From a checkpoint of a small transformer trained on Wikipedia: attention and MLP in parallel.
Each number is 128 + 32 x the weight over its row's rms, rounded and kept within 0 to 255. Layers, rows and columns count from 0. The size above them is the row's rms in percent of the matrix's.

# layer 17 MLP down (transposed), 3072x384, rms 0.0728, rows 1187-1222, columns 192-287
size [104  90  96  98  99  93  95 104 104 110 102  99  99 113 100 100 101  94  97  97  98  95  95 103  97  95  98  93 101  97 101 106 102  92 110  84]
[[ 72 136  62 158 130  91  87  91 137  74  66 125  77  97 176 121 122 130 156 192 146  95  75  57 163  94 146  80 135 109 136 101 134 134 123 192  43 156 198  92  89 152 162 105 111 115 162 129 122 100  77 124 154 150 127 109 146 177 103 116 167 131  77 114 160 127 112 111 133 133 117 158  79 130 131  78 139  93 143 125 103  95  86 153 176 121 132  97  89 104  37 152 108 102 106 146]
 [135 103 142 145  86 136 172 150  94 139 194 144 123 120  37  58 160 137  94 184 135 153 109 122  93 102 150 100 109  99 147  65 117 135 138 154 120 155  63 134 141  74 113 174 125 101  97  95 120  98 187 135 103 131 125 140 151 128 197  92 112 129 119  85 154 129 118 111 160 160 142  85 210 145 125 142 159 104 161 136 136  99  84 174 160  97 156 114 113 111 108  61 183 124 119 146]
 [114 119 151 120 144 102  78  81  88 105 109 157 103 125 155 158 124 158 176 146 140 178 111 176 144 135 100 165 124  81  79 126 115  35 136  79 195  94  94 204 183  65 127 132  52  94 147 144 147 139 163 100 104 104 175  89 117 163 152 124 167 110  97 150  65 125 153 145 169 106 111 147 131 106 171 108 137 118 122 154 161 116 104 108 167 143 144 131  95 140 149 162 178  78 183 165]
 [186 134 139 165 156  82  60 145 165 108 116 121 133  86 129 161 107  79 102 167 155 119 154 117 126 106 115 112 135  86 139 154 127 166  90 121 135 170 127 157 168 118 122 159  92 128 170 103 111 134 108 112 149 148  93 140  96 124 204 104 165 153 139 141  75 148 126 169 175 101 132 186 125 192  90 140 146 154 127 198 127 140 123 109 163 106 119 140  49 159 149 145 155 108 195  65]
 [118 142 130 119 133 136 131 152  71 148 156 119 154 179 120 144 148 170 141 156  82 185  73 153  97  35 148 108 129 121 111  68 143 169 146 119 113 116 125 107 129  95  64 165 100  73 102  84 131 161 126 104 155 104  72 165  64 127 125 135 187 127 128 136 107 140 148  80 128 121 142  92  60 138 153 123 129 136 136  54 118 145  70  95 178  14 129 125 149 206 118 111 136 159 105 155]
 [186 142  97 129 135  72 106  65  74 109 159 156 155 152 182 116  88 111 125 124 106 147 167 164 161  73 116  56 127 115 148 200 152 189 127 124 125 132 115 104 168  94 165 144 121 114  84 106  65  92 111 176 113  82 145 124  93 138  83 113 154 153 120 142 140 128  67 157  62 107 118  76 116 132 111 104 136 139 113 127  97  72 142 129 171 171 159 128  93 131 155 159  97 186 100  67]
 [ 84 102 141  88 138 155 105 124 119 146  62 105  61  98 179 132 117 164 158 152 162  83  96 137  77 133 193 152  72 174 130 145  87 157 149 131 140 121  91 122 119  69 118  85 142 123  83 210 163 149 121 148 166  94 159 153  86  87 149 159  86  89 150 145 141  82 144 135 117  98  58 162 136 166 120 150  88  96 127 204 108  92 154 142 172  82 125 113  88 159 136 146  41 124  90 121]
 [124 141 108 102 168 154 160 100 166 140 101 147 139 154 123 145 138 103 136 146 154 131  80 148 151 131  91 211 106 134 155  92 142  83 115 140 155 154 117 151  97 117 149 129  95 133 114 109 186  85 154 122 129 181 102 146 149  94  94 137 127 162 111 141 145  66 124 155 133 134 158  55 167 101  93 192 140  92 119 111  97  87 100 101 179 172 146  61 132 145 132 149  76  88 168 107]
 [138 137 138  71 171 135 159  86  73 125  85 141 134 119  91  89 118 115 107 155 159 147 119  70 160  83  75  72 106  39 143  77 135 142  97 123 112 137  91 114 104 115 120  99 166 162 163  80 132 159 137 118 131 138 153 101 178 137  90 114  57 155  98 143 143  68 120  94  79 155 201 143 125 162 128 132 175 177 145 126 110 125  92 116 105 114 162 109 120 124  67 172 148 126 132 146]
 [148 115 153 171 142 186 132 103 161 114 110 153  79  87  98 157  95 134 165 124 171 139 163 143 194  68 121  93 146 115  71  96 119 108 113 138 141 123 138 147 155 138 152  96 117 141 108 152 132 136 143 131 147 145 140  88 140 111 130 112 139 129 137 128 141  86 163 120 108 107 117 104 179 174 140 131  89  83 153 173 171 114  57 134 161  84 150 109 161 116 162 141  94 191 127 127]
 [201 170 131  88 106 111 110 117 150 113 152 149 102  87  74 100 116 108 148 102 168 158 172 102  92 121 150  85 138 109 107 137 127  76 161  92  92 177 151 138  86 138 123  89 136 107 123 152 102  88 112 155 116 168  94 132 151 115 119 136 176 180 142 125 130  99 152  52 161 196 137  57 142 128  86 119 179 129 148 162  34 170 170 130 133  91  93 122 122 139 113 150 166 135 166 165]
 [160 105  61 130  98  98 144 147 145 121 139 138 126 122 194 144 130  48 114  78 144 137  86 129 116  73 132 134 133  78 198  79 142 118 131 189 121 166 106 113 111  80 187 126 111 171 138 127 158 122 114 126 170 157 132  96 136 131 118 107  88 151 147 133 141 128 104  80 132 128 203 111  85 166 132  89 110 106  79 147 129 105 130 169 129 101 153  70 140 104 185 148 105 109 139 132]
 [104 108 121 151 132 150 142 136 121 117 125 162 120 177  62  96 170  90  82 167 104  96 120 115  92 160 154 114 108 142 138 133 120 116 118 113 150 148 159 143 170 142  91 122 141 136 109 123 158 103 132 138  71 180 128 101 110  95  93 108 147 136 133  56  98 108 174 112  86  97 100 111 148 119 154  93 139 153  81  94  72 103 179 145 124 145  95 133 176 131 102 151 139 116 155 131]
 [104 105  74 144 136 129 116 161  53 108 206  83 102  85 115 115  81 128 146 145 129 125 113 151 156 122 119 142  89 174  96 183 106 122  98 124 106 148  93 103 178 111 122 118 150 101 121 110 185  94  96 127 138 137 142 173 100 131 183  94 113 146 125 130  57 110 107 106 133 104 189 182 119 157 134 121 105 140 128 134  80  85  89  91 150 116 124 149 163 105  77 101 106 124 112 135]
 [126 108 205 120 137 146 126 183  92 103 100 166 184  79 129 136 133  96 137  55 172 138  78 143  57 151 110  81  82 152 225  73  94 138  68 158 137 138 136 162 107 144 186 116  95 124 128 105 132 162  71 146  99 122 140 128 145  63 163 132 173 117 114  99 142 107 143 137 100 125 146 101 147  86  94 172 184  97  99 167 129 142 145 129  89 125 108 147 109  63 108 111 125  91 142 146]
 [134 106  82 159 106 129  88 161 154  98 113 139 139  87 162 120  75  73  85  61 158 100 196 133 157  94 154  87  91 163 167  77 117 135 135 178 155 121  80 152 106 110 104  99  87  78 105 109 121 100 138  93  92 144 115 157 121  65 119 143  99 180 120 133 172 109 113 152  84 110 140 153 129 110 221 127  90 174 103 137 105 146  91 105 109 107 162 135 133 152  99 139 145  75 134 164]
 [ 90 108 108 125 112 127 193 157 135 169 107  78 143 141 133 115 118  53 141 120  83 118  77  80 124 104 138  74 147 127 126 131 174  84  95 114  56 138 115  61 137 158 150  94 135 164 133  78 165 101 108 151 152  71  79 150 114 145 106 126 135 179 137 131 114  91 199 117 110  80 119 124 131 125 105 122 117 108 138 166 150 134  82  80 124  78 180 162 212 127  93 121  75 145 147 121]
 [166  90  76 116 102 109  87 115 169  77  97 222  90 109 124 130  99  70  74  62 103 143 110  98 143 158 176 107 121 103 159 108 124 132  93 124 208 101 134 108 187 123 122 103 110 105 141  51 124 158 164  83 163 110 119  70 125 137 116  54 114 169 146 140 144 130 105 157  56 161 126 100 169 109  89 116 140  91 137 122 147  50 130 107 125 123 160  90 152  88  92 112 121 162 145 162]
 [106 148 157 118 149 137 154 140 102 102 186 122 135 101 130 133 155 141 159 171 102 138 142 106  78 136  61 134 104 162 171 153 148 143  31 160 201 122 182 116 117 113 140 130 196 149 119 129  85 139 123  56 174 134 138  94 173 187  80 161 125 133 119  77 133 129 174 141 129  97 103 132  59 128  57  96 161  84 156 111  87  90 136 105 134 100 190 128  96 196 114 132 105 198 172 123]
 [101 109  52  59 135 156 142 129 175 168 111 176 128 112 143 137  96 129  82  96 111  85 107 150 111  92 111 119 133  92 100 162 154 147 100 134  99  79 141  89  88 119 171 140 127 100 112  79 128  99 119 115 136 114  98  94 135  85 149 112 163 153 128 192 116 173 114 171 115 117 164 165 182 124  68 132 137 154 105  82  96  89 167 194 177 103 114  82  80 167  69 168  90 173 163 133]
 [118 149 138  64 125 114 131 121 152 139 135 157 129 173  88 115 156 170 222 203 135 115 154 130 188 125 148 152 132 117  97 131 167 150 136  87 155 121 103 126 124 145 113 124 110 141 110 103 134 150 111 185  70 117 111 144 148 131 119 116 190 108 109 168 107 173 131 109  67 119 123  91  75 157  90 183 104 134 145 141  94 131 138  89 106 156 187 166  98 105 115 121 111 133 118  79]
 [205 135 155 100 156 133 135 154  94 107  99 106  86 233 136 181 168 102 195 132 117 163 112 118 142  98 137  86 212 112  84 145 102 143  79 131 126 128 103  85 130 105 145 183 136 175 120 219 173  76 140 109 146 128  56 140 139 132 157 148  61 140  91 160  71 116  77 116 162 143 134 123 103 110 109  94 155 105  99 125 121 131 114  94 131 133 140 153 100 138  89 133 141  98 114 221]
 [179 183 101 108  87 133 168 195  88 156 109  98 153 163 144 127 117 184 114 140 158 164 117  90 164 151 102 144  44 173 143 142 108  76 174 120  93 168 112 100 100 110 185  95 105 117 166 107  26 126  81 162 162 141 143 136  98 162 157 121 164 184  85  79 190 128 139 140 145 116 118 125 124 129 152 112 167  83 161  91 150 128 114  68  94  94 154  94 116 125 148 141 125 138 133 108]
 [115 190 110  60 176 116  69 127  85  76 103  79 101  91 118 169 126 119 146 177 139 134 100 157 111 137 171 149  88 101 126 133 135 165 121 115 111 127 103 118 107 198  92 128 102 134 128 117 107 123 157 145  96 188 140  88 159  95 137 108 138 104 130  83 185 174 115 195  76  49 131 101 163 108  91 181 101 132 145 174 124  42 144  84 173 134 133 105 156 177 129 104 153 156 126 157]
 [113  95 107 140 124 118 194 171 115  91 144 124 181 113 131 110 138 151 122 129 134 128  85 150 137 146 124 113 129 111 126  75 189 144 137 198  79 130 100 105  71  72 143 144 155 184 105 126 112 190 126  71 120 151 160 123 214 134  96  62 111 162 175 189 147 131 156  86 135  93 176 147 158 104 137 197 113 128 142  89 120 107 160 136  99 167 148  89  93 126 125 124 134 149 128 126]
 [134 162 130 189 112 130 145 139 208 120 124 123 151  77 194 101 110 132 117 162 122 195 123 123 145 127 169 113 121 117 100 123  97 149 136 147  85 135 143 140 115  52 195  94 166 158  87 164  94 103 133  69 175 126 133  93 125 102  65 133 105  98  87 196 172 120 111 125  89 115 142 128 137 157 160  87 150  75 106 157  95 106 135 105 123  40 119  91 140 164  87 130  77 174 111  96]
 [103 112 103  91  94 149 104 132  91 189  77 174  79 162 143 127 128 110 162 129  85 123 113 146 130 124 103 128 135  95 150  73 168 108 159 137 171  74 116 173  89 128  96 101 144 114 161  63 180  69  87 191 154 122  87 128 156 130  97 132 164 154  66  99 130 178 129 135  81 175 121 143 144 134 109  82 158 108  88 117 130 189 129 131 116  90 148 105 175 121 187 139 126 101 120 111]
 [111 169 170 124 109  95 151 182  82 121  65  91 164 158  82 160 177 125 146 120  99 118 114 145 182 172 132 115  97 133  85 126 102 143 104 199  88  95 136 177 156 107 120 107 151  78 152  98  64 166 143 115 176 159 108 195 106 174 119 101  51 152 177 108 184 150 123 106 109 158 168 125 114 120 198 108 134 106 171 167  81  84 142 148 167 161 100 144 156 168 182 155 133 203  84 142]
 [ 93 117 120 104 134  94 177 125 154 156 140 156 122 136 175 107 120 115 101 153 140  69 112 127  99 189 119 100 127 138 117 102 155 137 108 133 100  54 120 145 113 109 122  87 115 181  89 146 179 145 144 145 163  80  90  98 167  88 144  52 109  67 152 139 123 110  90  81 127 118 103 140  95 156  93 115 154 153 113 144 139 167 165  70 157  91 105  91 123 128  92 108 102 125  78  58]
 [107 114 125  90 128  83 137 130 173 145 124  78 155 181 172 162 115  96 101  70 108  80 127 131 167 148 103  78 107 111 115  77 145  90 192 125 139  90 144  90 148 122 122 116 133 129 143 134 102 126 157  80  91 127  83 160  76 156 154 122 124 127  64 170  71 105 153 169 148  84  90 126 129 116 126  93 214 130 124 102 144 162 165 129 132 115 138 133 125  64 135 165  81 185 128  51]
 [186 137 146 129  79 103  95 117 120 136 133 106  95 119  77 122 144 112 111 142  77 120 153 103 155 132 145  84 133 152 163  25 138 102  77 131 150 147 129 143 143 110 139 165 168  91 165 173 205 144 134 142 134 112 132 146 111  82 123 139 144 125 126 129 203 160 168  67 121 153 112 133 104 124 120 163 117 108 134 143  84 154  79 169 101 122  88  63  68 135 123 135 131 110  65 117]
 [152 151  97 172 125  86 135 114 129 132 104  47 150 122 118 134 124 183 109 106 110 104 135 150 148 144 135  67 145 116 155  59  91 187 108 102 174 147  68  81 139 167 209 152 105 134 206 112 187 100 198 149 100 126  49 148 106 132 132 110 172 127 135  75 130 113 140  88 105 162 157 138 104 175 146 114  82 190 139  70  81 156  98 138 112 137 188 101 150 135 109 111 100 170  84 129]
 [151  82  80 137 122  77 117 135 158 178  90 123 167 100 116 114 140 132 119  75 156  96 150 134 116  87 151 103  75 155 140 154 150  88 113  83  94 116 132  96  91 126  94 108 104 103 105 117  78 137 181 106 136  99 123 102 193 105  94 106 136 143  98 127 143  72 112  93 137  61 121 117 126 107 154 135 125 117 141 119  91  73  99 103 162 135 119  81 141  84 117 127 110 131 137 168]
 [128  96  80 122 144 163 182 122 126  87  73 138 137 127 159 172 111 110  84 139  88 125 105 130 139 102 101 128 118 155 118 121 119 132 130 102 133 131 129  57 163 169 136  89 112 128  96 106  68 112  84 208 131 124 110 143  66 114 112 116 132  90  86  73 134  85 171 162  97 119 118 131 147 186 131 144 192 144 142 136 163 192  95  99  92 118 140 138 160 100 139 100  31  99  97  82]
 [121 140 123  89 146 134  93 156 146 120 120 176 121 152 130  75 120 116 185 175 128 126  90 130 149 120 140 124 146 129 128 125 113 115 138 135 111 125 177  94 206  57 175 101  86 173  97 108 146 130  88 146 151 136 153  99 125 131 205 140 124 106 101 161 113 158 132 168 119 150 161 120 155 140  95  97 121 140  98 133  83  91 152 116 168 165  90 180 183  95  63 119 138 126  77 139]
 [131 185 113 108 125 139 123 152 162 113 165  57 150 126 142  93 138 146 145  88 116 188 103 174  74 102 125 122 158  36 158  92 153 156  67  92 123 116 171 179 147 152 145 143 169 134 107 178 102 144 134  65 119  88 161  97 171 109 126 105 116 160 177 167  92  99 148 126 177 142 171 152 161 138 113 112  90  95 147 115  78 121 140 114 160  45 198 171  89 145  93  82 131  86  86 115]]
# layer 17 MLP up, 3072x384, rms 0.0701, rows 1188-1223, columns 192-287
size [ 86  97  97 100  94  94 103  97 103 107 108  97 106 100  97 101  87  97  97 100  94  99 100  90  95  99  91 102  96 100  97  95  89 106  82 102]
[[115 157 154 104 152 138 113 131 201 121 106 170 112 153 135 133  79 115 116 102  91 110 101 151  70 111 141 128 133 155 101 102 118 170 128 138 215  98  82 152 106  90 166 101 183 134 139 105 134 132 132 185 123 125 101 128 140 124 110 127 166 132 124 121 176 169  59  85 147 149  75 151 100  89  87  95 131 114  80 137 134  97 114  90 112  83 151 108  88 100 162 123  79  88  84 121]
 [140 107  81 150  94 168 117 190 168 123 132  96 174  98 118 143  71 162 101 157 203 114 134 143  89 173 108 156 108  68 145 219 115 118 101  89 134 167 111 139  31 112 129 102 109 148 166 162 119 156 162  94 160  83 167 163 120 148 140 114 133 163 136 129  91 122 145 127  98 143 118 144  92 109 137 104 156 133 156  93  46 126  70 151  93 163 171 141 108 117 102 134  86 137 162 114]
 [ 58  85 103  69  85  96 192 109  98 113 115 135 128 157 105 138 148 162  60 122 129 124 160 177 189 158  99 106 132 196  94  97  83 104 140 139 174 139 102 124 111 110 156 117 118 160  78 118 142  81 159 130 118 103 192  86 134 199 129 140 137 111 137 165 147 132  91  98 168 153 129  87 158 179 200 128  80 128 124  69 112 104 137  74 103 119 139 125  90  93 162  90 129  84 105 144]
 [102 129 145 137 149 130 117 119 171 113 142 103 169 131 146 112 195 134 105 119 165 130 144 116 150 154 172 142 138 135 116 132  78 116 147  70 127 163 126 164 136 123  84 147  68 150  73 164 142 161 139 165  67 129 152 144 113 145 127 151 177 143  79  79 161 158  98 158 149  94 144 108  77 142 173 120 112 114 143  81 153 167 111 143 201  71 105 115 128 159 154 149 118 106 133 124]
 [ 77 113  89  86 110 120 153 174 130 150 139 121 174 147 101 111 162 108 139 158 145 102 127 131  83  96  90 211 125 140 108 184  85 144 133 116 129 152 106 134  82 158 165 129 177 133 139 126 167 156 126  83 106 116 151  79 185  65 135 132 110  98 139 126 160 184 100 132 142 143 170 144 187  70 183 151  76 140 124 101 124 194 173 123 123 130 129  65 120 100  78 132 164  71  92 131]
 [ 99 132 177  86 105  77 130 132  83 158 187 160 188  87 106 176 117 134 124 150  19  52 153 190  99 117 112 161 161 130 173 136 138 105 113 161 115 123 121 134 154  84 113 114 136 135 138 186 126 190 135 122 118 145 110  95 147 177 165 129 148 113 130  91 157 128 140 135 106 143 129  57 162 127 111 138 109 125 141 103 131 150 128 144 164 125  89 107  85 164 141 139 185 136 132 154]
 [176 164  62 114 187  91 108 128 121 102 109 138 152 151  73 126 114 151  97 150 143  67  97 124 141 151  76 104 106 127 102 168 144 100 135 173  88 114 120 107 157 158 129 175 113 117 129 141 172 114  80 141  85 115  67 153 154 152 101 143 154  83 136 116 123 148 131  91 142 141 152 117  74 106  81 203 110 121 173 113 135 135 161 110 105  86 152  96 126  65 111 124  66 162 118 135]
 [120 151 153 193 151 112  97 170  96 150 138  79 165 112  90 182  77 166 137  87 114  82 161 104  84 115 165 102  61 124  88 156 103 112 104 147 192 122  94 112 158 105 142  86 147  94 131 197 162  82 135 112 126 108 133 129 133  46  58 134 125 173  78 131 128 153 123 118 133 138 143 124 167 103  99 186 146  96 140  92 133 160 168 164 154 164 116 148 155 185 106  94 133 129 156  80]
 [164 104 146 150 153 147  64 137  90 107 188  82 164 155 133 155 133 111 156 144 142 118 122 226 177 145  78  74 190 134 150 177 107 133 134 160 127 146  87 140 138 116 126  95 175 158 130 129 124 127 189 138  88 175 119 165 144 137 168 144  88 177  98  92 125 119 113  86 122  75 122 167  65  90 156 117 119 141  85  77  96 161 170 128 166 130 173 103 138 116 157 117 157  62 120 136]
 [136 113 119  94 112 129  51  78 122 106  59 129 165 154 104 123  68 131 141  98 148 110 114 132 109 106 109 116 141 136  87 143 176 152 116 132 101 128 210 150 122 101 158 117  91 151 108 133 112  97 145 158 142 167  90 107 138 126 173 145 108 133 100 122 172 112  99  58 140 142 100 117 134 146 131  81 135 151 126 129 166 118 121 157 164 134 129 129 149  57 139 116 110  81 134 107]
 [129 102 146 175 125 157 118 138 119 187 119 181 112  62 119 113 151 127 121 147 177 170 118 196 104  99 182 117  94 164 152 163 134  90  98 118 156 102 158 115 168 192  85 124 116 123  75 147 172 158 156 139 133 147 108 120 156 154  93 141  93 135 143 101 133 133 154 105 159  55  38 121 188 143 123 140 115 141 196 137 129 160 134 132 100 128 121 119 118 154 142 136 108 165 131  99]
 [ 65 158  65  79 141 147 141 148 152 142 166 133 129 154 161 129 138  84  94  76  63 139 105  88 182 146 145 143 112  97  82 134 173 124 112 140 156 128 123  75 117  92 133  96  67 196  95  92 130 148 122 128 154 112 124 179 163 160  99 104 113 109 111 157 112 165 123 148 188 114 119  95 169 114 186 124  98  83 200 109 138 182 167 112 182 125 177 107 133 176 132 142 193 130 135 146]
 [171 131 132 113 133 143 170 130 110 125 139 109 192  87 101 131  93 183 121 119 124 123  73 108  88  85 173  84 138 167  91 116 170 132 100 123 102 162 113 141  85 129 186 130 111 144 152 166  93 174 105 120 141 181 157 112 107 147 116 155  98 117 140  45 154 101 151 115 136  98 154  62 147  65 112 163 118 114  57 155  43  92 178 137 131 114 169 171 133 124  78 186 123 109 118 133]
 [100 118 137 157 104  66 119 150  73 108 104 178 121 153 145 127 165 148 148  96 115 102 106 158  98 140 149 109 105 105  54 122 151 146 189 114 142 123  86 114 154 181  88 121 152 215 207 155 163 126  98 159 189 153 137 124 140 145 169 132 188 151 123 139 129 111 132 107 112 100 140 103 150 197 154 106 138 152 115 178 111  91 188 134 204 107  89 122 172 127 130 141 176 139  77 118]
 [151 125 129 145  78 118 103 178  93  99  86 108 101 138 146 112  80 130 148 197 159 180 164 153  71 209  74 130  86  87 123 182  81 151 104 118 145 151 144 137 149 142 147 120 158 155 124 101 101 112 169 140 130 129  77 106 109 119 120  92 122  98 143  74 174 165 151  74 143  33 188 121 191  84 134 169 151 146 142 112 152  96 153 156  69 110 178 124 164 166 123 192 117 118  88  82]
 [ 98 102 119 134 167 149  78 122  30 106  96 128  59 100 152  78 102 143 103 128 109  43  93 136 142 139  93 135 181 116 131 140 127 176  98 191  97 103  77 105 124 110 112 100 132 101 145 178  92  46 162 148 120 111 159 162 136 118  91 199 153 128 105 120 128 149 136 117 206 130 108  64 175  93 119  63 106 164 154 172 136 141 136 115 140 107  75 110  95 137 126 128 117 115 185 175]
 [127 158  87 140 106 117 103  80 100 190 155 120  81 114 142 152 114 137 113 105 128  98 139 137 137  73  87 158 194 139 120 114 124  74 126 159 156 187 114 151  71 143 133 125 125 175 181 140 175 144 159 161  73 135 106 180 158  79 140 136 203 164 166 163 153 113  81 116 121 111 145  61  88  37 138 184 117 111 165 159 109 126 120 105 161 107 157 114 115 106 159 127  94 146 156 156]
 [160 123  76 100 105 218 151 135 123 151  84 163 139 103 115  75 110 119 173 166 115 121 160 126  85 171 159 127  69 162  73 122 101 121 113 154 125  91 131 124  96 111  81  39 130 178 119 137 108  73 104 170 118 142 128 102 132 148 167 122 157 144 215 169  95 118 105  73 121 122 109 111 139  87 131 204  54 176 132 114 158 100  95  98 121 125 162 150 108  86 175 112 118 111  90 195]
 [138 139 200 163  90 134 106 132 164 100 143  88 118 105 166 158 123 153 171 138 105 142 170 128 133 157 114 155 136 116 107 113  82 165 151 157 136 120 108  79 106 106 102 134 117 160 113 126  95 169 143 145 121 135 128  76 123 176 150 113 154 187 172  85 123 119 129 167 147 134 113 106 134  90 158 115 117  61  56 170 166 177 199 171  71 172  94 143 141 120 142 129 146 100  93 146]
 [115 138 115 143  81  95 105 121 149 130 170 125 119 143 113 123 206 112 190  95 109 109 110 169 145  92 129 151 130  82 152 195  93 147  64 141 179 176 120 132 145 105 179 144 158 160 107 137 192  90 118 178 170 123 148  93  96 163 102 110 105 164 172 117 154 129 122 136 107 135 163 103 158 118 135 133 159 166 163 118 147 136 149 106 111  81 196 145 124 211  92 163  81 102 117  65]
 [147 164 115 165 134 176  98 138 121 194 107 122  92 118 161 129 144 149 136 131 152 177 125 163 104 126 158 173 111 112  91 122 127 116  45 112 155 127 157 158 134 175 163  90  62 131 131 132 118  92  99 131 151 180 119 129  64 194 115 117  48 181 181 161 163 169 113 169 119 130 117 117 132 133 139 154 157 143 170 154 132 171 128 136 160  57 131 134  84  90 134 153 100 153 106 161]
 [ 87 124 153 157 116 119 119 104 147 143 142  90 151 111 149 130 146 125 150 136 127  87 152 114  93 161 136 109 161 118  61 104 181  80 146  74 132 129 164 155 130 165 120 167 174 102 143 205 126 182 143 134  97  43 100 197 109 120  74 115 142 156 134 146 115  86  98 173 141 154  67 127  91 159 145 134  82 188 120 145 176  84  97 111 173 161 140 116 171 176  78 132 112 157 148 163]
 [133 133 157 168 126 170 115  73 152 129 146  88 115 109  72 128 129 128 146 171 177 100 140 156  90 110 109 134 155 119 138 174 144 151 175 144 111 144  73 116  87 132  41 127 183 101 132  97 131  87 123 120 102  90 102 119 165 111 190 154 190 120 126 137  77  94 144 147 149 118 127  87  84 161 118 187 132 181  97 136 122 110 149 105 149 136 201 160 150  97  68  65 134 135  99  83]
 [105 139 158 134  80 110 159 146 133 151 131 113  97 172 110 180 130 159  97 102  99 105  84  80 142 167 154 121 157 106 135 145 137 169 170 170 152 105 140 153 162 139 147  76 151 105 140  91 124 144 132 148  57 158 114  91 156 214 170 102 147 133  66 110 104 114 161 160 131 163  66 160 108 136 152 138 135 121 149 118  53 150 123 111 140 104 169 107 130 188 150 183 109  81 142 145]
 [ 91 111  74 123 134 139 120 134 148 127 123 125 133  94 104 127 136 140 137 105 118  74  93 126 138 134  97  92 157  73  56 141 101  97 159 117 167 134 132 129 100 121 136 176 105  85 150  98 147 163  65 114  95 171  93 186  86  89 118 159 200  91 127  77 138 145  80 196  91 206 117  78  94 100  84 144  88 191 117 133 162 156 189 180  67 173 107 124  82 130 171 110 105 171 125 163]
 [134  81 149 140 138 157 134  94 155 145  79  89 152 140  97 146 132 150 163 141 154 169 121 111 157 146  80 143 139 140 193 109 160 146  91  78 172 129 171  81 169 165 134 170 215 118 172 191 140 119 144 135 126 190 120 118  95 178 152 112 135 113  69 128 135 143  72 134 163 121 109 100 116 123 103 171 157 123 108 165 121 172 121 125 130 127 165 141 129 129 161 167 133 124  98 162]
 [100  86 145 130  81 143 142 105 110 127 105 151 116 172 158 125 123 136 106 158 112 158 129 151 106 193 162 114 105 176  94  72 160  84 126 108 149 188 127  70 129 135 118 147  60 163  80 147 199  55 126 131 156 125 154  57 158 198  98 135 142 123 163  97 118  85 101 183  75 101 133 160 165 176  95 132 103 151 133 114 169  93 145 119 126 146 171 120 168 114 154  96 157 103 117 145]
 [166 113  93 166 103 151 152 175 117 115 119  80 153 198 108 121 115 191 114 119  69 103 110 115  96  98  78 148  88 107  84 119 109 156 128  97 125 160 116 165  83 136 137 113 142 119 147 143  81 149  93  56 114  98 104 216 145  96  68 143 159 129 139 137 126 185 130  98  93 101 167 127 146 109 134 124  95  97  92 142 111 158  68 208  84 168 201  90 210 110 112 142 149 151  84 184]
 [ 86 106  52 135 124 108 135 151 116 145 138  92 168  97 145 120 127 196 106 110 121 111  96 135 162 147  86 142 116 153  64 120 140 139 120 176  54 130 153 152 115 155 115 202 170 120  68 122 136 135 170 130 188 134 127 142  96 130 101  76 113 164 132  85 134 113 109 105 145 124 124  90  98 125 116 107 139 180 151 126 108 129 159 124 110 124 103  53 115 121  85 146 116 135 143  50]
 [105 137 134 138 104 191 137 108 154 126  89 117 159 184 159 205  50 149 108  86 109 147 114 113 129 104 196 133 119 139 164  91 219  48 117  86 127 124 128 119 135 175 159 101 163 152  60 169 123  90 100 153 136 176 115 118 135 187  93 141 154 119  48 120 153 126 114 160 131 134 133 122 126 105 142 186 117  39  92 135  99 127 159 154 168 107  93 122 129  79 108 210 127 157 112 135]
 [125  92 174 146 140 204 108 169  96 100 108 114 172 155 147 118 108  51 167 128 162 189 141  68 144 127 135 154 178  93 103 129 139 122 178 128 120 115  78 125 156 101 145 113 108 165 162 123 135  90 105 136 139 173 122 135 131 143 141 171  83 105 138  81 156  90  98 122 130 200 107 129 165  97  99 151 139  86 122 147 107 123  94 139  97 137 171 130 102 124 132  57 172 128 126 147]
 [153 103 168 132 156 148 131 103 130 120 163 134 172 128  82 169  62 134 136 182 102 148 144 109 101 107 116 110 160 132 142 191  90 136 147 123 111 159 104 153 108 118 142 155 116 128 126 103 104 118 143 188 112 125 126 157 124 175 188 155 178 113 113  89 112 118 148 121 170 107 139 116 114 163 122 145  90  95 173 138 115  90  98 133  75 164 138 155  78 125  98 112 157 118 116 119]
 [165 167 113  92 112 144 176 124 127 175 184 114 109 189 125 143 107 116 142 103 143 146 124 111 121 114 156 156 137  97  95  83 106 204 153 100  80 134 125 119 143 142 114 124 130 116  88 151 140  75 117 169 108 108 194 133 114 137  88 133 100 177  64  86 139 182 108 126 145 114 125 172 155 111 113  83 134 174 113 107 127  58 144 184 149  63  75  84 121 100 137 169 144 164 131 104]
 [121 122 125 160 167 117  73 131 149 169 171 157 136 144 139 107 132 133 179 118 165  75 122 150 167 157 108 111 111 149  85 173 176  89 116 115 143 167 182  97 194 133 102  89 166 167  90 143 126 159 185 194 128 150 135 150 147 119 177 139  85 101  81 113 129  86 125 146 153 154 104 135 140 120 145 190 128  96 112 127 125  89 134 115  91 169 118 138  94  91  70  62 170 130 121 135]
 [131  96  70 148 122  78 161 168 129 134 149 194 141  83 157 186 171 117 123 127 105  99 154 113 137  42 123 139 105 110 146 124 142 158  96 174 128 143 147 121 144 111 123 190  96 128 103 147 165 147 105 111 103 169 129 120 153  99 126 132 142  64 137 101 108 117 107 162  80  82  92 150 119 160  79  71 127 184 116 158 147 121 157 135 152 148 181 162 136 120 136 134 117 143 141 144]
 [ 85 153 143 119 115 121 154 148 171 132 147 166 102 160  84 105 134 116 131 109 156 116 129  50 155 133 141 106 212 109 151  89 104 117 140 137 110 142  92 150  95 132 133  91 114 113 125 146 132 131  86  94  50 137 109 144 151 104 153 137  97 141 166 140 131 121 128 133 170 148 117 112 147 166 134 184 191 154 144 191 116 137 169  81 170 152  88 138 171 175 142 114 102  96 133 154]]